config.toml
d_model = 160
n_kv_head = 5
head_dim = 32
positions = "rope"
rope_base = 1020.0
parallel_block = false
init_std_qkv = 0.0434
lr = 0.00414
lr_head = 0.00768
warmup_steps = 55
train_tokens = 137500000
Each number is 128 + 32 x the weight over the matrix's rms, rounded and kept within 0 to 255. Layers, rows and columns count from 0.

# layer 4 MLP down (transposed), 448x160, rms 0.155, rows 41-69, columns 80-159
[[113 127 128 135  95 145  92  46 147 131  79 130 108 114  97 141 155 166 118  91 142  78  81 142  96 103 126 122 139  22  95 133 130 117 104 113 182  99 136 182  75 123 129 120 161  84 121  95 145 105 174 147  92 145 141 173 134  98 117 162 136 156 116 124 164 109 191 163 157 119 118 181 103 176 114 125 130  52 165  84]
 [105 183 130 149 116  67 111 106 124 136 138 131 175 131  84 160 102  74 180 126  92 141 123 139 153 173 132 148 162 117 173 194 104 139 141 173  93 173 156 132 104 134 105 209 119 136 144 135 134 152 104 143 115 175 136 127 188 116 151  36 216  81 113  70 137  65 129 148 165  73 106 113  78 123 176 140 143  94 101  97]
 [110 137  52 153 135 153 100 116 102 103  91 148 139 122  97  69 144 145 101 123 160 139 157  78 103 203 136 158 127 133 114 121 157 121  98 136 115 113  93 168  92  83 144 114 186  43 114 171  81 133 154 130 195 151 140 170 174 156 146 132  65 117  78 134 123 113 126  55 135 140 120  96  90 127 122  95 175 175  96 131]
 [127 158 107  47  90 112 105 100  51 159 136 138 142  97 137  99 132 123 147 165 133  61  92 151 186 140 177 109 154 127 127 166 126 143 149 174 118 170 180 147 178  60 161 115 183  67 155 124 105  70 116 133  84 130 128 124 127 144 182 136 111 127 112 148 172 147 208 122  62 151 157 128 163 120  68 194 146 144 153 136]
 [136  90 107  45 104 111  95 148 182 150 109  84 152 138 195 115 196 147 133 152 153 180  86  99 172 132 113 144  70 226 181  78 135 160 154 191 123 145 156  89 109  73  71 182 168 110 155  59 173  58 106  89 123 134 120 112 128 126 134 155 214 106  99 139 126 141 144 119 156  76 155 150 128 147 141  69 130 129 165 150]
 [105 116  96 159  66 132  97 113 137 101 113 172 120 110 145 112 109 124 148 156 110 128 191 158 137 146 120 146 148 125 151 166 131 110 116 126 110 166 112 143  89 119 113  53  98 115 168 157  98 175 134 154 141 108 127 167 162 161 129 142  81  73 152 146 100 151 133 200 145 123 133 182 189 109 154 109  47 124 166 153]
 [130 161 140 118  92  99 125 149 118 115 107 165 117 160 162 151 105 130 172 131 122 137 179  96 170 160 143 100 122 137 125 100 118 124 172 176 100 126 170 104 108 143 150 126  93 162 124 126 131 155 159 161 104 115 112 117 117  67 130  70 105 113  80 209 112 138  98 178 130 202 110 136 183 102 159 167 176 156 157  88]
 [146 149 187 111 123 133  69  96 156 162 152 115  82  89 192 135 144 164 133  92 153 102 168 129 143 164 102 143 165  91 166 153  66 163 169 108 104 110 112 164 131 218 133 137 101 151 110 117 151 156 110  87 151 125 123 166 128 132  96  89  95 187 135 175 158 139 165 122 107 129 106 117  95 140 135 119  86 120 176 184]
 [149  66 116 152 167 125  54  82 101 177 128  67 125 168 123 122  99 144  59 103  88  85  90 149 158 134 146 128  99  85 109 133 121 108 145 119 106 119 122  95 202 181 122 131 109  80 114 161 149 140  86 131 118  85 131 144 124 153 142 100 117 135 147 137 166 137 156 118 114 123 130 120 107 128 174 132 129 144 122 152]
 [170 124 142 100 152 155 140 157 124 110 117 144 122 154 160 109 203 115 111  67 130  63 131 189 125 143 139 105 104 129 163 127 156 140 109  74 150 146  59 200 200 151 131 130 158 167 182 130 123 186 150 158 144 107  35 164 105 110 133 133 127 129 131  77  79 105 185 120 161 112 106 129 148 114 113 170  96 188 135 154]
 [154  84 132 106 132 132 126  71 107 191  85 132 155 168 170 140 134 139 109 114 148 160 151 139 130 142 122 201 165 106  96 127 112 187 107 145 114 163  97 106 148 174 118 122 170 127 184 148 109 124  95 109 146 129 103  98 117 138 116 140 133 168 151 169  94 168  92 121 189 103 186 144 127 124 117 165 157 133  95 140]
 [134 115 135 174 134 145 123 143 172 114 144 134 157 149 104 193 143 146 111 175 229 176 100 132 160 121  59 137  99 155 122 200 148  83 164 106 123 113 165  72 149 103 112 161 104 141 104 141  94 176 126 142 162  92  69 120 106  94 103 168 156 127 141 128  85  78 152 142 119 160  59 143 155 126  92 151 111 132 124  90]
 [117  79 108 176  96 117  91 118 145 125 157  74 210 119 109 133 158 125 150 123  67 102 137 136  94 179 116 173 106 102  66 139  87 112 149 140 138 152 131  88 118  77 157 108 139  92 150  96 130 150 113 130 129  85 142 115 138 132  82  56  61 115 140 155  94 213 135 148 135 142  87 130 122 156 117 110 183  50 105 115]
 [111 129 106 125 114 132 150 167 123 138 144 101  95 127 107 124 115 156 137 124 114 130 164 120 163 138  91 123 125 157 167 133 132 170 152  92 128 142 116  64 100 118 125 186 124 177 118  63 142  89 142 136 191 179 139  80 124  98 124 134 142  98 161 121 174 121 134 163 104 127 149 121  92 112 126 146 149 149  70 122]
 [143 139  96  94 104 159 120 153 104 158 115 126 112  63 131 166  98  56 166 181 105 123 145 108 102 139 105 116  44  84 119 169 143 145 101 125 127 122 103 153 134  68 140 146  95 182 150 122 127 127  94 136 148 186 132 105 164  90  81 114 118 119 143  44  81  68 191  99 158  73 121 106 163  90 151  82 106  92 166 130]
 [190  86 198 137  82 105 158 111 153 118 134  63 166 142 101 101 107 117 162  58 116  82 127 137 126  60 166  81 124 136  98 181 107  99 132 138 152 136  53 118 179 162  82 149 118 116 141  93  97 178 119  82 167 140 130 144 176 131 150  88 186 135 135 160 104 171 149 142 131 167 134 168 164 111  98 123  66 150 121  97]
 [ 82 107 184 101 110 115  13 104 147 129 137 123 117 111 172 168  87 148 177 180 149 174 147 162  99 164 124  99 149  98 111 162 178 122 149 109 166 129 118 132 171 166 130 137  81  77 148 130 101 129 111 160 166 117 132 106 178 142 123 142 113 152 112 145  95 125 138  58 135 165 163 141 139 109  99  46 120 106 168 109]
 [155 154 119  94 141 127 165 140 149 151 134 133 147 151 116 155  74 135 160 161 106  71  97 142 109 115 110 145 144 127 160 186 177 123 166 147 137  88 118 152 155 186 185 133 151 114 140 130 157 204 174  92 161  81 105 133 149 155 148 128 108 134 114 147 134 123 158 134 148  68 120  66  97 218  96 108 160 130 142 160]
 [110 124 162 127 127 148 154 148 149 101 141  86 179  98 146 162 147 169 142 182 118 180 106 134  92 151 130 127 114 103  86 144 175 112 114  70 160 130  75 111 179 149 101 106 151  97  97 142 170 169 106 124 132 135 163 172 135 140 104 136  70 128 112 106 128 150 167 137  76 132 136 145 190 124 141 149  89 167 171 134]
 [148 132 151  91  93 130 106  98 115 149 138 111 147 154 152 111 119 127  99 124  99 112 142 140 142 128 185 139 150 123 110 135  90 159 153 177 120 202 173  95 183  82  78 128 151 123 112  85 125 223 158 155 123 131 130 120 102  92 122  95 119 186  88 188 105 169 123 163 152 142 144  18 151 129  95 125 143 133 102  86]
 [ 79 156 153 113 131 110 114 129 181 154  87 146 134 135 102  98 127 139 153 153 161 164  47  99 112 149 153  75 147 171 127 138 127 144 173  39 138 186  88 183 123 181 109 202 108 110 146 160 142 155 105 128 124 117 158 100 164 120 152 175 159 145 134 140 113 147 113 132 124  91 192  97 117 110 113  87 131 118 118 121]
 [ 97 137  82  79 145 103 166 128 133 134 194 136 120 158 130 107 138  65  88 112  75 162 130 109  71 182 125 161 111 148 136 122 138  93 104 173 123 166 127 121 159  93 106 103 131 103 102 130  79 129  76 173  69 153 161 123 125 121 134 181 106 155 102 153  70 123 159 105 113 176 151 114 184  87 131 138 121 120 188 193]
 [183 167 100 154 168 134 131  96 138  96 120 100 100 139 127  71  63 107 121 140 160 123 130 142 103 122 112 129  95  87 155 127 193  97  75 124  97  53  78 167  51 114 188 144 171 101 162 137  99 125 130 123  95 105 144 135 116  93 108  90 202 105  59  93 147 130 104 150 153 149 122 179 128 105 152 139 151 155 174 125]
 [135 227 135 147  85 162 107 139 120 119 187  58 138 122 160 108 122 117 160 114 146 125 157 124  72 102 143 123  61 126 101 109 133 130 116  68 101 103 119 167  41 157 116 124 128 147 103 123 106  98 125 137 132  56  88 149 127 112 168 185 159  99 159 128 151 164  58 120 176 148 134 143  88 162 144 125 154 143 116 112]
 [ 49 110 116 150 174 159 142 161 111 136  77 135 144 144 132 156 162 165 152 118  91 133 156 147 139 129 101 137 131 114 117 130  70 112 150 182 159 117 122 150 154 151 124 158  94 159 178 188 135 101 107 134 166 145 193 149 102  71 134 118 109 144 138 219 118 143 152 121 176 155 138  95 131 105 147 150 149 101 106  93]
 [158 104  86 142  94 195 140 108 181 133  88 177 114 116 116 132 129 121 166 161 224 187 116 151 136 147 101 151 197 130 147 144 147 143 101 104 147 126  97 106 117 147 112 132 138 120 118  56 103 137 106 134 145 131 167  87 183 143 118  83 163 160  98 197 165  96 109  68 112 100 113 112 130  55 136 153 143 142  97 173]
 [182 165 113 118 180 152  95 155 115 105 100 148  91 146  98 152 147  95 104  75  59 118  43 184 148 128 108 145 152  91 108 155 180 162 131 113 132 102 164 125 172 120  90 101 118 133 133 129 153 104 152  55 165 106 144 121 110 135  82  53 118 115 138 125 121 106  91  97 107 111 142  93 102  93 134 164 111 238 157 123]
 [122  93 141 176 154 159 118  77  99 103 152 104  42 162 155 137 139 185 125  76 136 114  98 184  65 160 161 118 137  84 101  88 147 108  95 148 139 133 121 123 160  68  93 112 176 113 117 155 163  63 126 190 111  97 136 112 119 128 124 149 111  97 155 138  82  88  58  96 135  91 102 150 131 119 143 147 147 143 140 102]
 [ 90  79 133 107 100 143 110 165 103 143 127 111 139  99 144 129 194 162 111 113  81 125 147  88 115 137 163 127 124 103 142  57 111 145 135 193 118 133 110 102 145 126 105 104 163 164 105 144 133  81 121 145 186 148 162 178 161 174 135 110 166 204  88 113 131 149 144 170 109 202 132 117 140 134  96 172 151 131 191 105]]
# layer 4 MLP gate, 448x160, rms 0.164, rows 42-69, columns 80-159
[[176 147 146 143 133 106 144 141 119 204  79  91  83  91 167 149 134 117 149 126 162  42  95  91  81 144 202 139 129 147 107 197  74 121 202 137 141  87  73 140 109  92  48 141 168 137 144 149 174 109 108 134 129  90 115 117 159  84  84 170 125 118 147 136 170 133  90 109  77 172 186 118 122 161 157 127  89 118 102  87]
 [129 136 153 142 109 107  64 137 123 132 155 161 140 219 115 120 149 156 123 127 184 132 138 117 138  61 122  78 197 129 169  90 110 187 114  94 175 177 142 146 132 204  87 103 134 149 126 119  67 114  99 143 164 164 109 178 122 158 114  90 183  66 105 117 102 141 152 127 145 102 114 120 183  99 171  50 105 111 177 167]
 [ 97 130 129 104  87 133 106 111 131 171 132 172 144 173 135 119 130 118 131 119  77  93  95 158 116  89 163 160 166 165 144 167  62 130  88 108 141 116 110 147 102 143 144  33 151 106 130 132  73 139 137 143  50 115 185 105  81 143 167 128 155 165 119 104 112 151 153 154 140  89 154 228 137 160 130 235 147 152 122 104]
 [ 76 130 155 160 113 142 164 161 139 118 121  81  86 111 100 106  89 134  86  87 155 149 138 100 118 102 113 182 107 102  33 136  91 105  45  92 136 120 193 155 134 111 114 115 103 141 189 127 147 126 142 162 162 106 132  98  97  90 110 123  96 177  68 191 188 150 111 156 153  99 127  83 162 133  78 137  72 168 165 103]
 [111 114 101 174 112 152 142  96 158  95 118  59 103 125 100  91  96 110 129 103 160 153  98  62 175 186  90  58 112  77  64 166 109 149  85 112 184 148 123 125 150  86 132 120 149 138 154 160 138 110  74  92  86 145 117 154 175 109 167 129 166 114 131 175 197 140 125 117  95 110 145 169 106  79 144 152 115 191 179 128]
 [150 148 118  74 167  72 110 106  84 144  66  80 160 113  48  80 225  92 192 148  85 152 140 161 114 114 111 110 134 105  97 112 162 103 131  88  93 144  87  91 143 144  86 180  81 128 126 116 136 184 146 155 106 113 153 131 126  92 170 189 111 116 143 152 161 136  78 137 163 157 141 145 145 138 147 121 120 140 144 100]
 [123 116  92  74 101 164 159  86 129 116 113 141 134 178 103 160  86 106 120 151 104  91 139 152 162 114 135 138 110  96  94 132  93 109 100 149 149 172 112 162 169  79 142 221 158 128 160 205 148 188  71  53 116 160 178 156 123 121 107 109 123 116  89 165 165  51 144 115  73  90 123 105  91 186  85 147  76  62 184 170]
 [ 87 160 138 159 167 184  75 118 161 133 165 114 145  62 120 213  99 127 123 161 143  98 124 126 116 116  91 115 118 152 111 123  83 119 123 159  79 124 120 148 158 129 140  49 121  84 144  87 125 135 109  96 142 119 124 150  81 157 125  73  86  97 109 183 154 145 131 154 142 143 157 113 160 154 137 156  81 167 123 172]
 [ 81 135 121 135 139 138 105 101 125 103 116 114 138 166 242  78 126 138 100 117  89 172 104 121 132 130 118 162  99 105 155  98 138 114 173 127 125  81 177 117 111  89 136  82 102 132 126 165  96 119 117  79  66 137 163 151  72 145  72 106 228   5  93 151  91 129 137 155 152 146 167 128 184 114 120 119 167 109 136 109]
 [100 128 117 160 136 114  99 122 129 148 124 121 170 194 110 117 172 105  49 197 163 125  56  95  95  51 119 157 123 131  71 115 164 132  91 114 131  99 156  90 169 101  97 129 148 177 115 161 122 148 133 123 156 123 108 154 109 142 121  46 166 123 150 145 171 148 150 131 131 210  96 145 107 126 157 105 189 119 147  74]
 [134 100  80 178 106 102 114 116 161 144  99 145 138 130 168 127 190 135  81 114 151 148 167  89 176  83 128  98  63 132 196 146 138  90 127 123  71 119 176 143 132 107 116 136  78 135 146 110 153  96  71 148  80 105 127 181 167 182  93  78 100 104 121 111 157  89  99 124 124 124 143 165 140 167 156 148 117 184 148 128]
 [104 155 103 132 103 134 115 173  98 187 175 135 181 110 141  98 148 185 174 130 171 142 156 175 194 120  73 139 119 146  89 144 137  83 172  82 108 118 102 117 191 135 112  89 151 136 181 139 145  76 133 170 101  92 161  99 122 120 161 100 139 150 147 112 129  99 175  84  81 139 111 151  77 177  97  69 136 118 160 153]
 [107  94 147 173 138 142 118 153 170 158 112  87 143  86  74 130 133 129 169 154 172 118 123 102 150 127 129 120 151 135 126 168 111  55 119 145 159 118 173 111 154 135 112 143  82 129 142 100 144 154 105 121  56  92 150 140  89 165  98 142 132 119 119 146 137 138 152 172  67 110 133 108 162 122 160 116  88 139 169 101]
 [119 155 114  85  95 167  89 131 120 147  90 137 192 114 111 122 128 175 112 138 123 136 132 104 173 210 139 181 162 137 105  85 124 128 167 141 151 108 126 108 102 169  74  87  62 143 128 162  88 125  82 106 169 148 106  82 112 147 140 144 171 152 152 163 177 104 150 160 110 119 106 178 100 133 173 109 114 117  98 167]
 [ 74 131 171 144 134 163 146 179 165 133 137  86 150 103 117 148 127 188  86 164 219 145 159 143 181 160 138 135 114 138  86 140 178 129 157 157 125 164  62  80  94 112 153  95  69 131 171 111 113  51 130 156  88  75 104  80 176 145 140 125 129  90 147 153  96  64 162 138 151 168 110 112 165 144  79  64 190  38  96 124]
 [139 158 152 154 153 148 133 151 160 153 135  79 158 150 190  91 106 143 140 121 162 156 101 124 117 143 194 164 139 174 145  62 155 165 146 160 120  88 174 140 128 122 111  95 135 157 103 130 105 142 114 109  89 134 196  91 183  65 158 126 155 100 156 163 120 175  66 147 144  74 198 182 130 187 194 184 105 160 153 112]
 [153 148 136 128 118  82 165 110 177 117  84 133 122  66 113 146 194  79 109 134 155  85 108 186 124 114  97  79  94 138  93  78 142 110 106 124 120 120 131 117 169  84 113 108  72 105 124 156 166 165 134 118  77 144  80  86 166 134 136  99 153 107  91 130 103 152 152 153 145 102 164 118 129 161 118 114 130  96 126 150]
 [174 104 148 162 119 178 149 165 174 100 125 132 142 132 117  97 143 131 134 134 110 123 169 179 154 156 106  59 126  96 112  52 111  86  64  91 175 119 122 108 153  90  78  90  67  98 126 153 121  92 119 120 186  64  94 104  96 109 159 116 126  90 154 168 131 102 120 144 124 146 128 154 119 158 132 143 197 132  72  92]
 [153 122 161 127 127  85 137 130 117 168  79 114 116  98  96 151 137 137 147  65 134  72 146 134 163  93 145 120  79 166 102 178 101 143 131  91 146 131 138 115 153  80 200 177 144 166  93 131 156 119 188 121 121  84 195 150 138 142 163  86 120  92 104 150 129 159 196 159 159 153  95  92 131 133 148  73 114 157  92 149]
 [142 179 112 111 117 135 132 128 137 179 146 116 155 120 124 178 147 136  81 107 149 193 115 127 176 121 144 100 131 100 124 110 105 132  96 120 186 130 141  95 151 145  98  84 120 210 108 124 107 178 165 123 103 189 117 187  86 114 140 173 135  88 136 159 113 123 149 138 135 122 139 140 141 206 177 102  76  93 165 147]
 [ 88 149 153 154 135 105 197 189 127 125 169 150 121 101 106 139 120  96  86 137 170  97 131 164 143 121 137 115 100 135  87 141 140 202 119  96 140  78 120  86 111 141 100 143 151 122 192 146 129 166 193  97  99 110 144  99 110 107 146 121  80 158 118 164 101 140 139 172 206 109 132 137 103 100 105 127 158 129  96 107]
 [142 104  96 116 123 171 234 164 144 116  53  82  74 113 135 120 107 114 141  92 152 103 151 129 145 157 104 125  66 106  81 118 107 157  78 101  99 113 147 142 116 169 123 110 163 120 166 198 139 101 107 133 137  98  72  97 100  87 155 111  63 138  78 163 117 119  83 103 112 102  89 166 121 112 123 130 120 135 130 107]
 [118  96 162 101 144 133  97 166 177  80 188  92 145  64 167 148 126 136 118  81 156 170 108 141 114 139 117 120 100 175 144 105  95 127 142  74  77 141 129  96 138 122  96 142 141 106  64 132 152 135 131 121 132 128 118  93 160  88 130 140  89  97 124 115 145 128  96 130 179 167 105 120  85 129  85 142 110 123  70 128]
 [ 79 139 132 113 148 160 132 134 132 150 151 121 105 144 125  75 168 145 120  90 100 143 109 204 106 141 136 156  86 131 137  68 115 144 103 100 119 130 165 126 102 152  91 104  92 224 129  79 147 131 179  99  99  48  74 130  84  79 151 162  99  77  88 124 123  89 130 103 114 147 110 183 190 100 109 150 142  83 145 126]
 [173 143  79 167 148 142 166 131 116 104 108  96  99  77 110 138 179 187 112 147 120 122 103 162 115 103 200 163 206 140 145  82 162 118 131 154 184 172 191 147 122 135 169 120 135 112 125 126 114 148 106  97 182 132  93  82 174  78  90  68 164 101 158 145 151  90  83 110  88 114 172 136  96 144 113  84 119 149 106 109]
 [138 121 128 144 168 131  90 121  83 158 147 163 114 157  67 122 124 162 180 106 178  81 118  96  58 133 154 154 127 122 155  95 113  97  70  86 191 177 136  95  91 136 120 157 150 131 133 176 106 112 111 139 154 127 127 130 161 123  99 105 188 105 172 146 177 105 162 171 115 196 112 152  85 127 124  45 124  71  80 122]
 [178 114 146 140 151 156 159 182 167 127 109  98 123 106 127  78 139 161 160 129 121  79  87 107 146 116 104 149  83 125  91 107 102 177 125 147 144  82  80 116 133 126 124 172 158  95  81 144 111  98 173 116 145 126 100  76 149 151 161 171 108 121 140 206 118 152  75 167 147 128 122 138  95 161 171  91 167 113 113 147]
 [ 80 107 130 142  88 140  87 184 108 164 148 153 173 123  98 180 153  96 135 101 120 195 111 150 130 163 143 108 117 158  86 123  96 113  99 130 118 116 146 123 129 148  88 163 111  62 134 156 147 115 179 137 104  56 152 133 126 150 102  68 123  90  91 151  87  75 136 105  74 167 136  93 135 127 179 127 153  79 147 123]]
# layer 4 MLP up, 448x160, rms 0.165, rows 42-69, columns 80-159
[[ 59 151 153 140 124  82 156 146 138 147 183 144  99 205 143  42  98 170 127 150  91 164 133  76 207 150 111 128  98 111 165 151 124 151 151 153 102 118 124 139  94 203 152  93 182  69 131 134 117 111 140 118 119 164 131 178 116 189  91 165  97 119 114 164 129 179 126 151 164 163 113 145  96 122 144 118 163 141  84 117]
 [ 84 109 108 152 140 136 201 140 144 160  45 144 107 115  88 106 140 142 157 102 134 126  83 125  67 144 134 163  93 113  56 116  98 154  86  91  86 151 110 149 129 116 134 139  57 119 123 123 196 147 128 153 157  90 164  80 157 135 129 171 118 136 115 117 126 127  69 129 119 162 128 148  94 105 101  93 144 135 107 160]
 [124 192 163 129 100 154  82 179  91 154 118  95 101  80 118 151 119 130 137  76 144 103 148 127 143  56 105  97 144 160 144 170 111 170 237 201  95 103 194 125 158 189 106  99 132  94 102  74 139 121 169 147 169 126 106 161 103 131 134  38 123 150 152 164 185 145 196 116  55 105 119 169 139 175  53 125 116 208 152 133]
 [132  42 115  97  97 114 176 173 101 162 128 120 192  84 124  78 122 122 116 117  95 164 152  93 138 161 107 189 116 172 113 125 202 123 142 160 152 104 137 108 134  91 177 150  83 180 139 144 133 113 132 110 143 192 166 139 110 123  98 112 106 138 104 108 175 112 116 128 180 186 158 119 153  72  90 120  82 165 103 134]
 [127 143 173 143 133  83 153  48 113 140  91 130 138  63 151 143 148  97 148 117 116 143 141  82 112 133  86 131 109 117 147 105 122 144 122 120 107 135 146 199 150 157 155 110 119 138 185 103  84 199  99 154  86 107 128  51 131 178 126 142 145 118 141 186 121 157 128 119 144 111  67 103 111 123 162 175 121 165 153  89]
 [187  81 148  96 128 167 141 150  82  78 132 134 138  64  80 143 136 136 122 120 163  91 124 160 114 118 152 176 194 139 123 148 125 125 120 124 133 113 146  77 195 154 105 152 172 102 123 195 146  95 117 128 127 138 114  76 114 121 144 151 170 151 130 123 152 114 146 138 166 109 130  88  59 142 149 117  80 138  81 152]
 [114 180 144 160 143 120 134  94 137 123 142 164 150 129 130 116 116 106  81 163 117 128 157 134 137 170 118  99 128  55 143 148 128 168 152 140  78 152 140 129 159  84  96 124 155 185 129 149 133 159 147 160  97 112 185 120 132  97  97 185 195 151 116 130 108 187 126 113 134  91 142  65 107 147 135 125 135  96 134 182]
 [140  91  95 122 100 127 125  53 136 116 127 153  97 115 129 108 118 148  92 156 140 177 119 104 128  89 180 126 131 137  63 210 109 111 161 150  71 119 162  97 106  89 132  99  94 126  87 101  84 120  85 140 116  99 100  96 169 129  75  80 173 163 148 158 175 117  94 145 173 122 131  99  84 112 126 107 150 129 147 100]
 [144 149 104  65 149 107 124 129  91 110 113 132 129 149 105 143 135 111 118 174 145 119 195 165 126  92  82 127  95 115 186 106 170 149  86  95 116  69 111  99 130 146 153 139  69 114 150 160 167 179 113 157 164 104 152 103 108  43  44 145 127 103 187 134 136 166 224  93 170 111 176  32 164 147 128  96 119  73 167  99]
 [170 164  62 113 156  99 190  89 100 129 168 115 158 119 101  83  99 138 114 131 125  85 191 121  83 182 108 144 150 157  93 132 142 115 129 105  85 105 136 129 155 165 151 173 126 174 163 136  87 111 132 180 169 101 117 120 174 171 166 147 144 159 143 128 122 128 147 108 216 138 149 136 186 161 150 192 173 163  70  87]
 [123  88 211  71  91 137  94 101 120 123 155 112 145 140 121 177 106  99 141 171  95  74 100 115 116 100 123  32 101 128 157 164 130 131 112 101 118  76 137 154 111 142 117  81  86 125 146 131 110 101  90 158  65 120  65 121 174  78 107 123  95 105 116 136 105 128 104 120 144 118 122 125 123 179 146 133  83 131 102 199]
 [134 164 119 122 158 139 109 153  90 114 134 159 146 139 186 137  70 170 121  99 113 131 120  91 114 141  92 147 151 160  75 135 133 109 111 128  86 146 123  99 197 140 130 114 156 150 144  77 156 122 111 122 124 114 126 140 119 137 132 148 129 110 167 123 161 204 186 144 157 182 129 123 148 163 130 140  93 114 120  80]
 [ 83  89 148 150 147  36 138 126 113 140 137 132 167 144 124 133  72 154 134 142 193  76 152 134  90 113 133 111  96  88 152 190 150 127 101  79  77 128 139 103  69  95 147 141  94 205 119 124 131 171 119 138 125 149  96 127 167 125 103 150  94 158 139 127 116 161 108 155 119 144 125  97 156 122 112 151 135 102 120 145]
 [ 99 167 148  85  81 116 119  98 105 143 139 152  69  93 101 132 142 144 132 119 140 124 106 177 108  85  99  57  99 181  56  88 143 107 119 177 145  95 119 111 155 131 182  90 109 104 133  87 128 147 134 148 145 168  90  69  88 202  71 114 165 100 158 147 105 118 156 116 136  77 143  76 128 146  91 146 115 118 151 149]
 [116  86 111  98  91  95 126 150 126 159 166 131 130 145 170 137 136 122 117 139 102 100 156 101 123 223 158 147 127 101 164 122  78 146 168 137  60  93 136 140 128 140  80 107 117 177 183 144 117  99 129 144 130 196 149 111  90 184 117 161 103 147 144 150 153 134 115 124 163  78 149 159 190 170 168 125  99 101 109 133]
 [ 99 123 147 227 129 138  68  93 131 188 142 149 149 126 163 170  70 182  78 129 147 140 127 115 110 137 135 107 156 102 176 113 139 147 165 168 118  84 197  58 169 124 134  85  80 142 125 119  99 109 139  93  98 137 126 175 146 140 115 125 160 102 190 140 154 166 157 141 143 144 129 161 149  93  79 107 136 149 125 147]
 [ 89 108  93  78 159 223  85 199 152  86 112 148 141 130 144  75 163 109 126 106 122 132 143 111 145 123 161 178 141 119 127 121 142 164  96 139 161 126 115 105 150 120 125 128  93 110  98 127 107 107 124 115 127 146 127 124 131 119 109 144  74 113 151 103 125 130 101 131 149 122 155 143 127 121 134  78 127 147  83 121]
 [161  55 189  96 141  79 142 124 118 110 116  81 170 152 155  79 122 132 133  87 107 112 136 100 101  86 149 169 143 105  99 107 135  43  83 188 130 144 108 100 201 165 117 179 193 104 107 108 148 117  98  96  87 133 157 162  91  97 157 131 103 138  56 148 174  95 184 112 127 162 182 120 118 130 116 102 115 125 166 146]
 [ 88 102  90 129 105  93 196 142 120 122 124 130 107 100 115 168  85 112 147 198 149 200 116 105 154 157 177  70 169 155  79  82 147 106  86 123 102  75 133 104 200 151 131  67 109 114 156 155 169  98 179 138 157 128  90 122 115 125 166 158 124 133 133 166  85 106 145 126 117 108 165 148 125 171 118 145 146 114 142  43]
 [192 106 123 106  96 107 106 161 143 103 103 139 109 173 113 160 204  91 137 168 151 120 109  93 111  74 118 126 124 125 133 114 103 167 121 137  53 120 104 110 136 149 157 218 130 142 144 174  71 171 155 194 158 133 127 135 139 168 103  71  69 116 115  89 141 135 160 134 134 153 105 165 142 148 122 169  88 184 111 169]
 [108  76  54 156  90 174 174  91 145 151 149  91 160 157 150  40  98  94 145 101  96 150 110 130  77 122 131 105 117 134 143  98 103 132 161 149  99 153 146  56 137 138 145 154 100 132 138 109 179  83 141 164 144 126  84 112 112 102 124 152 152  85 154 153  84 103 123 188  96 140 130  15 123 129  76 125 166  98  61 179]
 [124 159 163 105 150 162  69  76 169 125 142 135 101 144 176 145 120  91 142 141 134 189  96 154 158 123 111 132 108 172 127 151  44 146  81 130  15 115 135 150 101 104 151  81 117 144 118  89 133  53  83 121  54 137 168  82 143 135 128 147 121  84 142 170 137 155 105 161 108 153 112 124 127 114 113 137 108 153 128 106]
 [120  94 142  88 131 109 148 100 171 149  63 159 148 156  79  99 155 124 100  94 105 111 124 140 170 114 120 130 156  71 125 123 142 120 139 177 175 155 126 144 116 139 168 173 164  85 179 148 127  91  89 101 120 154 115 118 120 138  92 109 132 121 167 134 111 179 130 183  84   5 120 130 179 114 165 176 107 120 131 114]
 [ 92 180 163 142 167 161  94  84 127  93 113 176  87 111 157 116 186 102  67  85  87  70 148 138 134 118 144 101 151 112 103 137 125 150 147 124  64 118 162 140  84  78  74 139 160  90  68 152 107 125 139 132 145  99 152 103 106  83 128 181 121 115 159 120 127 120 156  69  91 130 207 151 117 158 115 148 105 107 139 115]
 [147 127 114 183 126 121 164 139 187 107 142 170 141 160 100  73 114 119 126 180 153 155 129 124 145  78  89  89 164 137  72 110 138 113 143  94  99 196 135 159 190 154  86 138 132 110 133 121 194  93 133 139 174 143 157 125 146 175 130 118 166 172 113 133 161 116 125 120 183 105 115 121 135 126 118 119 151 122 128 167]
 [107  76  58  82 107 157 141 149 117 151 162 162 136  71  86 165  88  67  96 172 161 108 128  83 113 148 116 140  77  93  99 146  96 123 108 104 102 144 119 104 106 169 186 193  95 114 192 145 149  70 112 133 151 132 199 131 102 126 123 136 144  88 131 115  80  54  98 108  96 137  87 108 172 148 199  92  62 147 156 164]
 [139 163 181 118 115  69 112  91 146 148 115  97 135 181 109 149 109  77 119 132 123 101  66 151 131 113 161 134 151 195 118 131 114 134 107 146 126 103 107 163 116  78 144 127 159  76 159 137 156  77 124 131 100 115 135  83 115  94 179 159 159 112 156 150 140 135 144 184  90 102  99 163 119 106 114 113 111 167 101  57]
 [105 100  72 128 137 161  90 117 126 126 137 118 107 145 168 161 107  94 150 149 148 154  82 137 154  99 181 154 141 122  72 116 121 111 126 152 120 141 132 139 162  95 148 229 134 185 147 106 140  71 127 124  88 164 187 135  92 143 103 129 102  97 111 141 109 174 122 126 120 121  94 105  93  97 124  94 168 153  47 142]]